Weights of a small transformer language model: no biases in attention or MLP, a variant of Adam for these matrices.
Each number is 128 + 32 x the weight over its row's rms, rounded and kept within 0 to 255. Layers, rows and columns count from 0. The size above them is the row's rms in percent of the matrix's.

# layer 3 attention query, 1152x768, rms 0.0293, rows 1147-1151, columns 0-95
size [ 87 100 102 107  98]
[[122 138 169 110 127 110 107 193 103 132 155 140 126  90 102 118 101  97 191  98 115 142 154 122  70 179 165  73  84 122 157  95 128 157 126 100 120 105 129 102 108  99  86 144 149 152  78 104 100 131 129 180 134 118  67 157  49 119 136 156 146 148 101 127 151 126 146  80 139  73  55 111 125 112 157  83 169  71 124 145 161  96 120  90  66 131 153  91 124 140 111  91 123 118  88 162]
 [161 101 140 107 170  92 136 129 100  94 161 140 144  62 136 122 114  94 196 122 129 128 174 144  95 182 134 117 147 116 160 106 134 134 167  55 135  83 124 121 145 142  51 161  89  97 134  87 145 140 114 178 139 109 150 157  73 157 139 165 169 139 140 125 147 153 126 110 154 127  86 143  90 130 164  38 155 111 141 143 161 130 138 121 107 125 125  59 144 130 151  61 129 161 147 145]
 [ 96  98 115  92 129 141 106 135 117 220  89  96 135 163 107 178  99 173  91 117 112 105 154 159 139 142  80 179 137 123 128 144 142 148 134 166 123 120 151 121 133  95 149 128 164  85 159 119 176 137  89 101 118 112 136 193 172 112 137  80 176 128  85 135 146 143 103 136 152 156 155 132 129  74 150 155 100 135 120  78 151 139  94 128 175 110 149 188  90 119 110 165 114 130  90 153]
 [117 126 117 135 169  67 135 108  76 217 119 118 131 151  97 159  85 162 117 143  96 140 145 120 154 165 133 169 149 151 115 111  93 114 118 136 121  53 138 149 125 180 154 134  61  81 147  91 166 156 167 143 185 126 167 135 138 102 166 168 180 145 137 196 146 181 104 106 127 101 115  70  98 116 138  84 141 112 102 164 182 108 142  92 133 113 139 114 133 170 136 123 115 140 129 150]
 [125 123 128 125 150  88 106 156  98 138 181 157 141  66 118 113  89 122 186 150 164 139 140 140 119 148 160  88 159 121 135  73 152 157 102 100 130  59 106 113  93 179  60 154 117  92  99  89 154 102 155 143 124  83 173 138  57 153 160 160 163 112 122 128 150 183  98  90 147 135  78 117 112 124 173  67 175 119 102 142 142 158 136  96 115 133 141  86 135 140 116  43 149 144 161 134]]
# layer 3 attention key, 1152x768, rms 0.029, rows 1147-1151, columns 0-95
size [ 83 104 106 109 100]
[[117 131 127 126 114 133 168  71  80 112 114  41 138  89 132 137  94 181 127 151 106 174 137  95 154 159 110 129 144 168 168 159 121 130 134 141  60 128 138 132  76  92 122 107 104 139 133 191 146 108 122  36 153 152  97 123 126 162 160 215 134  84 145 133 134 144 120 118 124  54 124 187 155 152  91 115 129  89 126 121  97 165 123 116 105 121 124 144  65 157  81 154 124 170 128 111]
 [109 101 146 116 129  85  81 150  83 209  85 104 174 195 138 153 133 134 160 150  97 149 109 110 160 131 131 161 127 179 174  72 154 108 137 100 181 132 201 163 121 112 137 167 163 141 146  71 162 145 122  88 125 161 118  93  84 183 170 145 190 183 122 116 140 190 102 145 119 101 119 141 154 103 109 134 110 190 127 145 147 136  79 118 112  78 183 199 143 111 111 130 144 105 155  98]
 [180 136 146 124 151 113 141 131 139  89 166 147 215  51 122  91 103 123 116 142 110  89 133 106  88 170 152 169 161 161 121  93 174 147 101 132 152 159 123  76 206 108 148 110 110 131 207 117 142 131 121 157 140 147 109 122  83  92 162  79 140 157  95 164 105 125 115 101 113 123 150 134  58 121 170 124  92  96 100 108 130 170 162 102 170 224 139 117 123  59 166 136 128 153 137 133]
 [132  81 106 133 194 124 143 150 130 216  65 163 163 170 133 191 118 173 124 131  98 164 131 151 103 147 149 117 169 142 127  83 125 116 148 161 197 116 115 118 132 157  94 144 160 118 179 117 148 198 170 104 162 165 107 142  27 127 127 126 128  94 112 178 114 139  95 164 100 152 171 131  70 116 129 147  89 120 159 116 131 130 120 122  76 126 150 147 170  78 165 150 169  42 179 131]
 [ 72 113 130 121 128 108 136 189 126 213 147 133 170 185 168 187 119 174 152 137 137 164 113 123 144 115 125 132 174 142 147 100 131 135 112 121 130 115 139 143  75 170 133 157 175 108 123 115 132 136 158 105 126 148 120 101  95 159 131 119 151  66 162 120 108 182 113 159 135 149 138 207 153 142 105 143  98 160 167 155  69 130 132 113 135  93 195 154 133 100 110 119 134  89 163 133]]
# layer 3 attention value, 1152x768, rms 0.0225, rows 1088-1118, columns 0-95
size [ 86  84  87  98  89  87  82  90  91  87  81  89  80  90  93  90 100  90  88  85  92  90  85  83  89  93  81  87  85  86  91]
[[ 89  74  44 115 105 130 161 168 170 121 183  94 128 161 121 109 145 200 175 171  79 130 104 160 156 132 157 100 103 170 103 169 179  74  86 123  68 121  86 124 110  90 139 153 147 163 134 152 121 118 169  94 167 143  98  90 198 137  71 169 131  62 154 121 155 141 157 131 135 120 137 101 123 135 145 153 111 124 145 147  66 127  99 156 153 124 127 147 104 167  78  69 111 139 139  60]
 [107 178 123 163 124 118 170 175  77 111 113 161 130 105 172 167 151 138  66 143 127  84 145 163 132 106 136  89 119 113 105 130 124 169 200 151 157 112 105 228 161 157  96 117  30 106 191 134 108 127 145  64 135 109 108 109 111 103 143 189 144 165 125  66 145 145 153 102 107 123 148 122 138 138 235 124 128 123  96 121 119  78 151 118 103 120 101 146 152 100 126 157  76 121 135 132]
 [127  76 168 106  85 111  99 162 108 110 145  90 122  89  93 150 137 163  88 134 118 127 140 155 108 152 115  80 101 162  98 168 117 174 179 171 128 107 147 155 177 143 130 130 157 173 142 133  74 106 160 150  99  75 100 124  78  84 146 142 157  42  33 138 124 135  94 143  93 124 138 117  66 174 130 139 125 137 140 156 116 194  87 183 169 173 128 141 141 128  98  92 105 102 169 115]
 [171 125 165  51 127 142 118  48 166  88 147  93 138 144 130 132 155 183  89 112 155 132 110 119  99 151  96 171 105 123 119 163  80 124 124 208 123 122 147 113 138 105 141  86 140 143 101 136 108  85  81 137 102 146 102 168 112 129 111 111 123  96 106 151 108  87 128 132 111 122 139 140 119 111 139 151 121 136 140 103 135 122 114 200 198 164 132  63  86  39 160 119 122 167 167 133]
 [ 77 186 118 135 121 111 167 156 126 108 122 158  96  63 114  90 133 228  81 127 114 142 130 170 128 158 176 140 134 144 178 111 129 106  56 116 101 146 140 136  78 140 130 212 161 151  94 176 137 191 134 128 138 147  96 115 163 150 138 116 178 119 173 127 179  96 166 128 157  86 111 113 126 158  68 123 153 141 156 131 152  95  82 162 145 114 148 137 163 174 126 122 119 150 124 132]
 [169  66 161 123  88 172  88 125 111 140  89 159 118 106 107 107 112 155 120 113 150 135 114 171 112 152 148 121 183 157 153  90 120 167 127 180 120  51 102 207 141 158 133 147 178 127 107 162 138  80 143 149 133 107 179 199 111 101 153  72 151 111 108 113 127 182 107 119  98 142  98 129 133 129 130 136 140 125 119 112 129  99  74 133 175 184 105  93 135 101 153 140  92 137 112 117]
 [ 78 144 103 125  98 121  78 154  73 161 119 157 139  86  69 125  75 188 108 103 104 122 105 149 108  93 140 175 121 111 146 166 189 112  87 114 123 128 126 128  56  98 161 144 166 126  93 120 106 131 153  96  51 112 126 132 127 170 165  92  77 111 123 122  87 101 152 119 154 140 128 143 132  66 131 126  99 123 143  86  60  97  72 153 123 121 141 145 134 140 106 127  85 158 145 163]
 [145  97 110 132 189  99 124 150 108 114  81 164 173 164 175  90 160  50 156 103 116  95 102 162  92  94 132 138 170 156  92 206 153 154  76 162 168  82 136 114 105 155  90 183  93 129  96 109 106 155 100 152 142 140 144 126 149 109 197 138 162 100 172 146  99 105 135 143 140 180 117 126  99 150 211 118 153 116 128 120 111  65 166 141  88 157 116 144 203  93 149 132 142 108 178 145]
 [137 104 158 102 142 159 164 166 166 140 145 115 173 162 145 119  96  86 193 161 105  90 147 112 150 170  92 117 120  88 155 128  51 139 166 149 139 243  40 161 150 105 162 140 206  97 132 160 132 127 145 115 149 124 117  83  94 116 117 134 151 160  49 146 106 114  77 109 135  68 122 149  81 150 150 131 130 139 111 105 142 135  87  92 155 103 129 167  73 144  90 134 164 101 101 141]
 [145 107 152 156 106 121 115 137 136 136  80 152 158 122 102 102  91 142 114 117 151  87 147 117 116 136 120 136 135 139 129 157 162  93 133 115 162  88  65 121 130 110 145 135 137  92 206 126 156 164 162 156  61 147 147 171  84 135 107 125  58 192 104 140 130 102 150 101 117 108 122 186  14  47 116 122 131 134 143 122  82 114 128 177 111 106 153 154 105 122  23 150 155 118  73 104]
 [ 99 121 147 130 108 123  96 120 145  74 143 160 147  97 142 170 134 142 109 138 112 119 125  99 158 145 103 139 149  50 168  48 163  96 136  92 127 189 109  98 115 145  94 161  87 102  88 161 151 146  80 119 142 124 108 105 117 145  83 145 140 160  97 133 114 157 180 156 121 112 116  99 110 168  88 173 112 132 121 134  67 140 162  88  87 145 164 127 116 131 136 148 162 102  62 117]
 [167  75 126 127 113 131  99 191 183 132 119 143 110 117  85 165 131 207 113 135  85 117 133 105 164  96  89  91 108 129 148 123  78 103 127 111 150 207 128 113 165 191 112 168 140  77 112 160 135 155 167 118 121 117 131 182 245 147 115 112 180 154 179 199 188 125 104 101 130 119 104 115 119 133 138 111 122 120 104 102 167  76 121 147 114  47 134 126  99 126 109 204 107 103 149  85]
 [129 138 116 130  96 111 107 146  96 157  94 141 151 131 155 133 167 112 159  67  86 145 148 150 144 127 143 169  76  74 129  91 185 115 198 122  99 140 177 163 124 165 144 120 175 158 111  89 107 151 160 102 131 102 141 114 114  50 149  85 115  96 145 122  87 144  95 169 123 117 131 143 123 136 130 112 131 132 137 112  78 158 118 112 109  73 119 142 177 123 171  91 102 135 146 142]
 [ 94  59 166 101 108  96 130 184 116 108 175 121 120  61 151 151 142 161  93 169 105 155 158 169 167 150 126 119 162 158 106 106 122 149 149 142 129  91  48  88 126 129 144 136 127 132 157 119 118 117 125  82 143  91 127 132 112 109 169 156 195  87 139 131 146 155 164 153 149 111  82 150 127 185 171 150 138 141 112 142 122 168 132 165 197 124 164 107 117 123  92 106  81 157 132 109]
 [ 45 110 115 136 146 145 133 158 184 130 164 140 173 149 110 116 157  85 196 112 162  98 126 102 211 137 147 147 131 136 132 110 113 155 104  82  82 132 203 125 113 152 122 146 170 163 166  88 167  92 124 206 141 146 119 142 122 130 114 135 145 168 138 112 139 155 154 142 150 162 154 153 160 122  92 114  87 136 157 158  63 140 102 112 108 156 109 145 184 213 137 150 125 142 118  68]
 [213  84 138 142 131  98 137 148 133  94 158 118 134 151  60 145 122 136 111 127  82  76  96 112 227  85 153 140 117 134 111 121 131 130 121 193 134 110  55  95 149 122 164  62 114 135 142 206  90 139 147 103 152 120 102 178 147 121 140 100 116 150  97 178  66 120 170 107 136 117 118  76 136 176 199 120 104 122 155 124 156  99 115 152 105 150 126 135 110 154 144 131 156 118 126 101]
 [167 138 138 167 142  98 144 131 146 141  78 113 115 184 137 154 169 114 137  82 122 128 114 133 141  64 102 131 166 104 125  91 113 134 119 113 129 110 146 133 130 136 114 138 103 129 134 182 191 130  58  55 141 102 103 118 120 147 183 128 153 116 200 148  81 185 185 126 129  88 107 147 197 148 105 164 105 125  99 132 139 140 191 132  91  89 132 165 155 162  74 133 137 172 157 150]
 [165 187 131  92 153 142 121 147 126 109 152 200 115 109 110 100 131 105  59 101 137  97 160  98 114 138 137 129  91  79 159 116 178  96 148 148 158 149 137 121 141 142 156 175  95  85 122 144  71 142 130 102  95  89 172 185 172 120 142 103 155 158 169 162 177  77 142 104 118 136  97 105  84  77 103 110 140 119 140 113  89 101 132 130 158  75 186  98  94 123 151 181 132  99 120 220]
 [153 176 144 178 173 160 111 159 127 153 142 126 145 142 111  67 123  82 153 130 121  96  99 152 102 132 118  72 126  63 141 159 146 101  62 181 137 120 175 145 154 159 119 158 135 124 109 182 125 144 117 100  86  88 112 138 108 133 125 151 102  96  77 148  87 105 157 123 147 118 103 107 130  98 102 162 107 115 113  96 158 166 125 131 148 102 155 144 119 124  78 109 108 102 159 161]
 [ 94  93 177 168  70 186 136 110 132 159 175 163 134  85 100 124 129 107 109 127 133  85 172 132 138 151 152  94 120 113 160 120  75 101 175 180 112 124 190 122 131 132 150 116 141 101 119 105  89 139 210 100 133 132 193 130 118 104 115 137 132  84 106 100 156 111 108 159 108 142 110 107  93 103 143 140 111 143 137  67 121 136 125 127 158 125 101 129 123  86 149 134 138  89 143  99]
 [ 63  99 170 223 129 110 114 196 226 129 180 104 214 163 130 124 102  76 166 119 104  87 106 106 105 162  92 203 143 130  97  80 101 169  74 114 145  92  66 158 159 127 106 129 121  99 193 122 106 117 129 131 163  97 116 145 114 143  72 125 164 163  62 131 127 145 140 119 149 113 131 155  95 131 149 123  86 129 139 145 132 139 108 118 106 107 146 170  85 135  95 177 157 105  87 131]
 [151 125 108 110 161 163 144 150 112 126 110  98 128 118 137 116 135 131 158 131 155 111 114 135 106 166 179  41 152 112 207 115 122 105 176  95 193 146 144 160 175 136 144 134 106  60 117 101 126  96 119 157  80  85 151 147 156 123 145 117 153 138 138 161  78 161  93 154 121 129 137 150 131 116  93 119 109 124 109 145 133 114 179 142 128 110 118 101 119  93 130  56  55 114 115 111]
 [139 116 155 131 105 120 136 114 151 109 206  88 117 122 159 183 141 211 121 129 144 172 147 136 126 174 107 176 149 130 101 178  95 158 148 141 119 171 121  92 166 175 116 106 151 126 115 127 154  75 170 167 116 135  92 101  72 106 103 130  83 122 139 147 104 149 131 137  82 148 120 124 128 139 112 171 142 142 107 136 125 202 160  99  87 125 140 115 120 155 138 105 172  67 117 133]
 [ 77  80 118 177 111 102  86 123 146 188 139 127 115  41 128  93 141  86 184 112 204 103 116 128  24 129 113 221 109  80  84  56  93 125 111 116 158 127 115 141  91 128  80 124 128 124 129 147 108 120  61 128 106 134 121 138 130 151 151 123 134 124 161 107 111 147  80 151 154 148 121 106 157 189  78 115 191 118 108 147 192 202 131 136 157  68 103 139 201 210 152 124 104 162 121 168]
 [103 171 121 130  70  81 114 168 113  84  96 109 100 155  78 189 117 166 103 147  95 177 125 128 113 157  76 194 158  67 164 129  89 191 175  66 108 195 144 132 104 152 162 108 158 144 118 138 113  78 137 137 123 105  84 160 115 119 151 120 173 117 146 166  76  93 116 112 111 168 168 167 123 144 111  92 152 144 156 153 134 137  17  93 125 141 109 156 131 116 191 158 146 109 152 137]
 [221 158 131 123 171 116 131 107  88 102 142 157 138  88 162  84 151 101 105  89 166 112 113 168 138  99 134 134  99 150  97 120 141 161  81 200 156 109 111 129 192 143 141 112  76 126 188 146  97 126 105 195 130 128 122 168 109  73 155 102 124 138 118 109 184  62 119 130 144 147 116  76 109  97 179  85 149 120 139 139 125 139 120 146 121 169 120 126 183  91 186 117  95 138 164 165]
 [160 151 143 179 173 164 145 114 108 162 102 127 107 143  44 141  82 138 110 129 157  93 104 115 120 163 132  99 168 161 225 128  26 147 113 111 105 189 137 169 139 102 138 124 201  93 164  92 152 112 150 125  93 146 109 202  89 121 124 139 120 200 100 177 161 150 171  84  80 156 139 165 108 140 170 130  89 143 157 116 124 167 103 125  72 109 130  83 101 182  83 195 111  71  74 106]
 [109 137 162  84  92 162 114 153 140 120 141 111 129 159 144 202 122 205 105 146 151 110 134 137 128 125 139 118 129  39 105 148 123  44 113 124 120 193 146 158 103 154 107 126 129 146  88 139 121 104 149 173 166 117 137  90 140  48 108 152 123 107  93 122  99 129  77 116 104 133 149  99 181 131 121  99 153 123 131 181 143 151 111 145  63 131 120 146 123 141 125  13  44  85 174  59]
 [108 124 128 166 215  82 158 159 108 152 177  97 133 111 148 109 159  98 187 199 174  68 126 128 102 154 133  90 142 189  78 105  82  87  79 170 159  87 152 119 193 116 158 181 134 135 165 164 107 127 125 146 188 127 134 154 114  98 133 132 168 158  61 100 145 164 176 105  93 114 134 138  93 170 249 185  71 129 150 131 128 170 161 131 147 154 131 110 152 188  78 101 115  82 148 148]
 [ 98 150 125 143 135 129 187 111 131 130 120 140 145  81  87 130 136 159 102 140 120  92 152 139 173 104 115 100 140  64 117 142 155  94 112 167 135 171 192 105 207 178 189  98 109  64 178 104  91 114 141  92 137 131 127 106 102 105  89 131  55 168  69 141 158 148 143 147  82 156 159 100  79 117 190 124  89 128 172 110 160 145 104 114 124 121 106 173 118 140 101 136 153  91 142 169]
 [148  83 124  83 106 156  98 115  80 114  97 137 122 162 126 155 115 141 112 194 149 116 164 123 205 127 123 160 130 170  97 147  76 192 162 152 113  72 136 134 106 128 173 138 128 131  95 104 169 118 141 107 133  93  87 161 145 167 171 119 161  57 137 124 146 121 215 167 131 102 109 124 121 139 159 133 180 123 131  97 105 169 112  83 142  87 124  97 145 134 163 164 153 111 187 162]]
# layer 3 attention output (transposed), 1152x768, rms 0.022, rows 1088-1118, columns 0-95
size [ 80  84  82  98  84  83  85  85  84  81  78  82  78  81  89  85 101  88  83  92  90  88  84  78  84  91  83  81  83  92  87]
[[145 138 161 150 116 108 140 106 125 168  87 187 139 129 139 119 133 102 104 104 163 112  82 157  77  66 127 160 152  88  97 118 118 157 136 162 131 121 162 116 205 124 126 120 136  83 130  76 176 126 128  56 101  53 150 133 143 117 146 102 130 158 102 137  68 115  88 135 165 144 149 117 132 136 145 160 140 165  81 173 195 143 152 115 132 138 163  96 165 116  89 123 179 102 102 127]
 [110  78 162  97  95 189 139 100 173 118 141  93 151 105  95 117 142 137 154 142  43 174  95 157 143  97 150 194  96 202 133  97 144 105  88 109 114 211 128 116 109 140 172 202 132 121 132 168 118 132 120 117  83  93 108 162 143 150 178 127 130  99 112 133 128 133  89 157 123 148 196 113 160 117  80 108 154  86 169 146  95 135 182 161 187 148 117  82 131 115 130 150 140 142 112  81]
 [ 83 118 115 138 114 180 125 164  64 177 155 156 175 156 187  74 112 102 144 152 148 136 148 133 129 101 135 146 136 127 144 123 135 111 100  98  91 145 114  99 121 171 135 156 132  97 122 118 162 110  88 153 122 111 133 122 164 179 137 108  91 201 131 121 101 127 127 138 115 121  76 121 112  81 119 127 123  97 138 133 135  82 121  91 135  97 144  77  74 127 123 170 128 111 118  90]
 [127 111 125 175 156 101  96 164 106 171 140 128 125 102 114 120  78  34 179 106 120 127 149 121 124 135 111 148 106  67 171 136 121  97 116  86  63  43 107 129 131 175 102 135  94 115  99  81 152 192 139 177 207 151 167 109 121 126 150 118 133 149 149 101 154 181 124 145 115 177  12 100  69 154 106 109 135 123 123 164  90 129 114 112  87 155 135 135 140 179 131  93 101  73 134 131]
 [163 118 105 102 161 162 102 150 124 143 108 114  76 121 120 188  83  87  94  93 118 164 124 103  92 202 174  64 139 128 129 122 157 167 189 202 141  95 140  88 161  82  87 106 123  83 138  85 204  76 150  84 182 124 101 141  86 156 110 153 120 107  88 115  93  96 106 134 131 125 165 146 136 147 119 128 141  80  77 135 132 154  98 107  95 145 138 122 126 176 138 102 153  98 101 144]
 [125 130  74 106 158 126 149 152  57 139 143 144 129 106 149 151 103 136 136 156 121  48 198 115 152 134 168  51  80 110 129  94 121 170 163 102 159 188 132  60 125 170 114 140  93 125 135  87 135 116  56 122 138 151  91 115  93 110 139 138 110 158 148 129 111 119 143 119 141 104  42 115 152 102 146  81 150  37 189 153 117 105 119  96 156  80 159 110 116 119 168 136  97 116 110 114]
 [165  91 135  96 192 115 121 140 103 109 138 157  98 113 132 162 133 148 158 142 103 125 144 167 123 185 130 100  92 127 104 123 145 140 160  93  90 141 111 111 226 130  79 159  98  76 139 141 180  89  45 100 169 172 166 166 122 145 123 148 158 116 172 129 134  82  68 123 157 101  26  86 124 123 107 107 161  56 131 135 202 171 130  92 144 127  99 109 119 202 131  85 140  98 104 115]
 [ 74 158 171 119  92 129 126 151 101 113 110  79  92  83  86 127 111 112 137 113 179  99 117  74 117 167 129 114 114  98 148  89  91  98 153  81 110  64 128 159 119  96 103 106 145 166 142 145 101 112 130 136 150 114  49 133  64  70 103  97 122 160  76 134 116 128 143 120 131 105 116 125 143 112  92 162 146  42 133 104 167 123 106 112 133 126  98 142  72 107 165 139  47 131 109 110]
 [148 161  65  88 101 124 137 100  90 122 159 172 132 154 152  96 140 187 145 138 153 113 129  48 144 146 163 108 116 171 121 143 140 113  82 139 142  97 171  79  79 147  98 138 118 122 106  21 128 137 160 148 100  87 128 128 156 164 167 156 134  99 212  81 180 125 177 174 152 101 127 130 213  96 177  73 150 173 176 159 119 124 145 113 127 133  99 120 141  99 110 134 126 185 131 132]
 [117 120  95 105 172  80 142 113 107 101 151 144 116 139 118 152 129 159 144 141 120 129  84 174 186 127 205 109 119 126 131 140 112 146 159 151 114 137 123  71 177 142  55 168 148 162 121 149 112 103 162 155 166 140 133 125 144 153 166 159 186 114 118 132 118 108 106 145 105  81  63  76 185 155 141  91 152 131 108  97 133 102 159  44 139 144 109 121  90 102 176  77 172  82 141 148]
 [185 136 125 113 169 137 119 114 141 168 168 149 136 143 116 121  93  95 117 161 124 200 132 133 145 115 136  87 111 159 119 113 124 164 120 143 146 105 144 135 148 159 147  54  95 210 148 156 111 182 187 139 111 113 128 134 114 182 151 157  82  89 119 109 154 131 160 162 111 107 111 153 157 104 130 134 115 255 135 102 176 141 152 157 125  95 133 120 172  70 104 192  74 134  85  74]
 [101 137 110 152 131 171  97 103 109 120  77 162 123 175 159 129 157 104 138 136 136  98 199  89  98 114 148 127 110 139 140 153 154 117 134 143 120  23 111 141  73 108  83 129 102 129 100  73 158 130 153 124 113 174 177  86  47 164  82 132  79  71  90 102 114 125 156 131 130 172 171 112 182 113 127  88  83 200 161 170 109 142 130 145 129 152  43 103 119 118 128 100 129 136 154 183]
 [104  79 128 148 114 168 142 150 115  97 120 110 128  98  99  69 155 114 144 119 100  93 140  80 129 130 112  96 124 177 105 123 118 113 112  67 104 142 134 117  77 144 150 172 128  78 119 180 164 114  76 140 137 165 132 189 187 132 160 123 128 185  65 110 129 121 129 130 123 157  84 133 125 110  88 107 168  39 108 122 118  96 109 137 165 184  63  94 114 144 153  96 117 103  96  82]
 [108 191 101 191 116 209 137  94 114 182  93 173  85 174 138 115 111 122 163 118 140  74 128 119 120 132 136  84 126 117 121 150 139  96 104 132 150 164 144 101 154  98 159 135 144 141 108  69 189 134 141  79 131 110 141 121  75 174  86 104  78 163 132 137  89 106  87 155 155 107 130 104 200 126  83 105  62 132 143 137  76 133 122 120  98 146 173 133 146 115  80 149 103 154  76 135]
 [175 108 170 160 133 135 125 147 150 126 142 115 119 143 102 154  92 154 101 150  75 133 153 206 139 130 105 128 147 146  87 192 142 125 158 168 175 170 119 113 128  64 153  72 110  97 119 143 166 160 143  82 103 111 176 116 155 109 119 140 115 160 108 130 101  91 148 130 171 102 168 108 105 146 131 110 128 200  60 157 126 133 129 134 165 111 170 139 107  90 133 126 148  73 115 133]
 [ 93 202 128 143  79 126  92 129 106 180 130 159 107 124 150 141 134  81 172 164 146 145 136  88  80 153 114 140 137 114 172 128 138  84 187 125 177 136 171 111 170 150 121 160 150  70  90  79 127 133 132 150 159  99 122 103  90 152 137 115 175 106  82  83 173  85 111 137 176 123 131 182 184 104  81  77 157 209 172 118 156 145 174 109 156  92 136 105 164  68  84 148 118 202 159 159]
 [ 91 180 163 105  77 128 141  97 148 175  95  98 129 123 118 135 101 102  84 141 103 203 118 131 134  93 149 142 111 213 151 157 119 112 151 217 170 143 145 137 124 119 187 125 181 128 128 132 106 159 176 116 107 175  69 135 144 135 110 128 123 154  32 115 115 140 104 116  99 136 216 150 156 126 145 149 120 131 173 119  96 111 139 138 121 120 146 162 148  87 145 140  92 130 100 107]
 [ 86 118 111 115 155 126 104 146 137  87 141 139 150  96  98 126 114 160 178 149 134 155 131  96 113 128 158  56 155 152 148 133 118 186  97  95  93  18 112 161  97 113  53 130 112 147 162 110 166 135 203 168 151 208 146 101 104 161 107 144 140 127  83  88 143 140 131 136  56 109  65 125 137 142 170  73 153 127 171 166 147 138  98 120 108 155  22 127  97 157 124  77 100 146 138 100]
 [127 122 137 148  91 123 147 100 144 122 122 151 124 123 107 167 136 182 117 131 183 154 125  78 180 128 219 163 142 162 129  65 159 146 152 111 140 113  35 125  53 148  93 104 150 110 172 173 104  98 150 127  99 125  70 143 173 186 157 132 150 147 131 118 154 130 120 114  72  85 116 148 159 109 132  95 125 104 190 121 149 138 183 112 147 162 102  91 167 118 142 151 108 105  98  91]
 [163  70  73 127 180 123 111 162 107  85 176 143 112 120 151 161 141 155 161 139 133  73 124 135 125 159 146 116 120 114 122 103 150 160 114  27  88 170 112 109 120 141  80 142  76 140 142 144 130  97  70 137 125 124 164 123 114 172 134 126 102  96 202 159 117 117 129 160 157 110  41 136 110 122 128  88 107  69 121 170 167 125 105 133 160 168  97  93 115 155 126  82 146 136  75 101]
 [168 120 123 109 142 110 157  86  70 120 114 200 151 164 149 152 123 120 118 182 157 148 108 224 140  80 134 105  98 128 112 161 161 113 168 165 157 187 129 135 116  98 168 115 153 138  61 131  66 143 177 139  98 155 171 104 115 111 112 135  97 113 172 149  98  98 156 140 148  78 255 109 130 147 144 110 138 176 118 145 145 113 198 122 145 132 150 115 125  84 100 133 161 125 174 110]
 [116 116 126 109  99 125 110 134 127 151 148 172 100 141 110 134 102 170 126 142 115 141 169 141 216 127 116 158  83 198 133 100 121 181  95 152 100 144  92 145 139 168 105 157 136 146 148 173 160 147 131 122 134 179 120 128 139 144 166 147 154 141  84  95 164 204 156 133 147 107  77 145 188 103 173 118 104 151 144 105 147 164  78 146 129 142  75 156 186 145 150 118 122 156 127 144]
 [137  99 128 151  95 167 126 179 141 139 116 116 159 136 157  53 149  96  81 166 122  99 129 152 175 105 116 147 132 136 149 100 129 170  74 126 141 143  78 161  48 126 163 127 132 182 136 126 105 214 109 121 116  90 118 132 173 172 118 133 127 143 108 129 145 190 138 177 136 120 191 146 116 154 132 124  71 172  92 145 119 128 158 183 115 119 131 117 171 102 110 112  91 165 116  95]
 [181 151 178 120 170 153 119 114  85 137 127 144 157 171 117 119 118 147 100 155 119 146 171 169 128 134 112  56  97  73 100 149 127 134 182 144 180 106 114 137 153 134 133 154 102 127 146 116  93 115 121 111 151 130 203 101  86 132 100 137  91 119 117 156  97  85 188  87 183 127 145  99  80  99 121 131 118 144 155  71 118  98 148 112 137 169 133  89  80  87  82 157  94 122 110 154]
 [118 160 100 103 153 136  97 177 123 156 135  81 178 172 158  75 136  61 115 155 149 113 136 104  82 153 159  83 129 169 126 182 166  96 129 117 159 129  89 124 109  76 138 109 155  82 118 102 125 180 139 102 170 124 105 123 153 118  74 152  88 150  70 147 175 100 178 159 128 116 127 158 107 125 142 156  72 170  93 125 164 116 148 142 116  93 107 161 106 114  73 107 115 146 130 113]
 [ 67 115 159 137 112 131 112 161  96 102 110 117 123 106 103 164 102  83 167 112  90 152 139  87 101 153 112 123 191  87 121 132  96  88 175  88 124  71 147 166 113  73  81 145 155 133 132 107 109 104 116 154 150 116  94 115  94  87 130  90 147 178  92 123 135 116 163  59 114 146  45 123 140 113 112 118 189  87 136 134 130  98 136 110  93 133 166 118  54 120  98 134 136 118 175 132]
 [163  89 149  83 112 107  74 159 139 150 137 122 142 110 179 122 160 130 126 210 103 109 170 230 146 176 185 178  97 128 118 112 158 159 172  86 189 181  82 102 114 110 143 138  83 175 126 144 111 134 135 117 134 107 157 123 186 163 136 166 105  96 154  98 133 142 142 166 158  75  87  93 132 113  99 106  73 142 119 129 136 170 137 122 159 118 162 123 142  82 126  83 152 166  72 145]
 [149 111  85 172  96 206  97  97 137 170  89 145 153 162 129  54 154  61 123  96  98 161 148 158 109 107 100 143 146 173 140 109 160 162 138 135 110 119  87 194 100  95 150 106 142  87 125 144 133 166  96  83  81 129  94 131 161 147 136 158 164 191 116  81 157 159 199 176 132 169 148 157 104  80 165 121 124 176  74 145 112 111 141 156 123  95 132 145 173  93 127 162 114 153 101 168]
 [129 138 193 135  62 172 126  96  89 129  92 183 168 141 125 121 124 154 126  98  81 146  87 202  98 100 119 195 115 119 134 122 172 122 180  80 124 199  75 102  76  65 121  77 133 127 112  97 115 113 106  65  79  97 121  75 102 118 144 113 108 133 157 145  86  70  99 142 121  87 133 134 137  92  81 117 118 116 135 147 117 125 165 129 113 153 191  73 191  43 123 125 134 148 109 114]
 [208  64 154 130 123 111 119 148 126  97 143 164 156 135 130 114 166 151 189 150  88 133  81 179 128 104 130 163 106 142  94 100 125 158 128  32 120 164  83 142  71 131 103 148 132 131 117 155  85 116 111 142 130  90 156 116 157 183 162 137 154  78 166 112 129 104 113 143 137 107  76 113 135 119 105  99 135 104 115 112 141 144 177 150 150 163 150  57 192  68 161  79 179 118 100 107]
 [ 78 177 118 169 121 112 178 188 171 120 148  81 110 112 142 127 168 114 121 141 108  90  94  53 106 144 170 163 140 115 163 113 127 100 130 102 179 201 142 125 104 136 151 151 133 140 141 120 153 141 133 138 108 139 118 104  87 139  90  94 118 214 142 148 124 137  72 106 152 143 230 102 120 135 105 169  65 109 115 177 118 138 125 129 165 125 110 148  77 156  98 119 136 203 134 101]]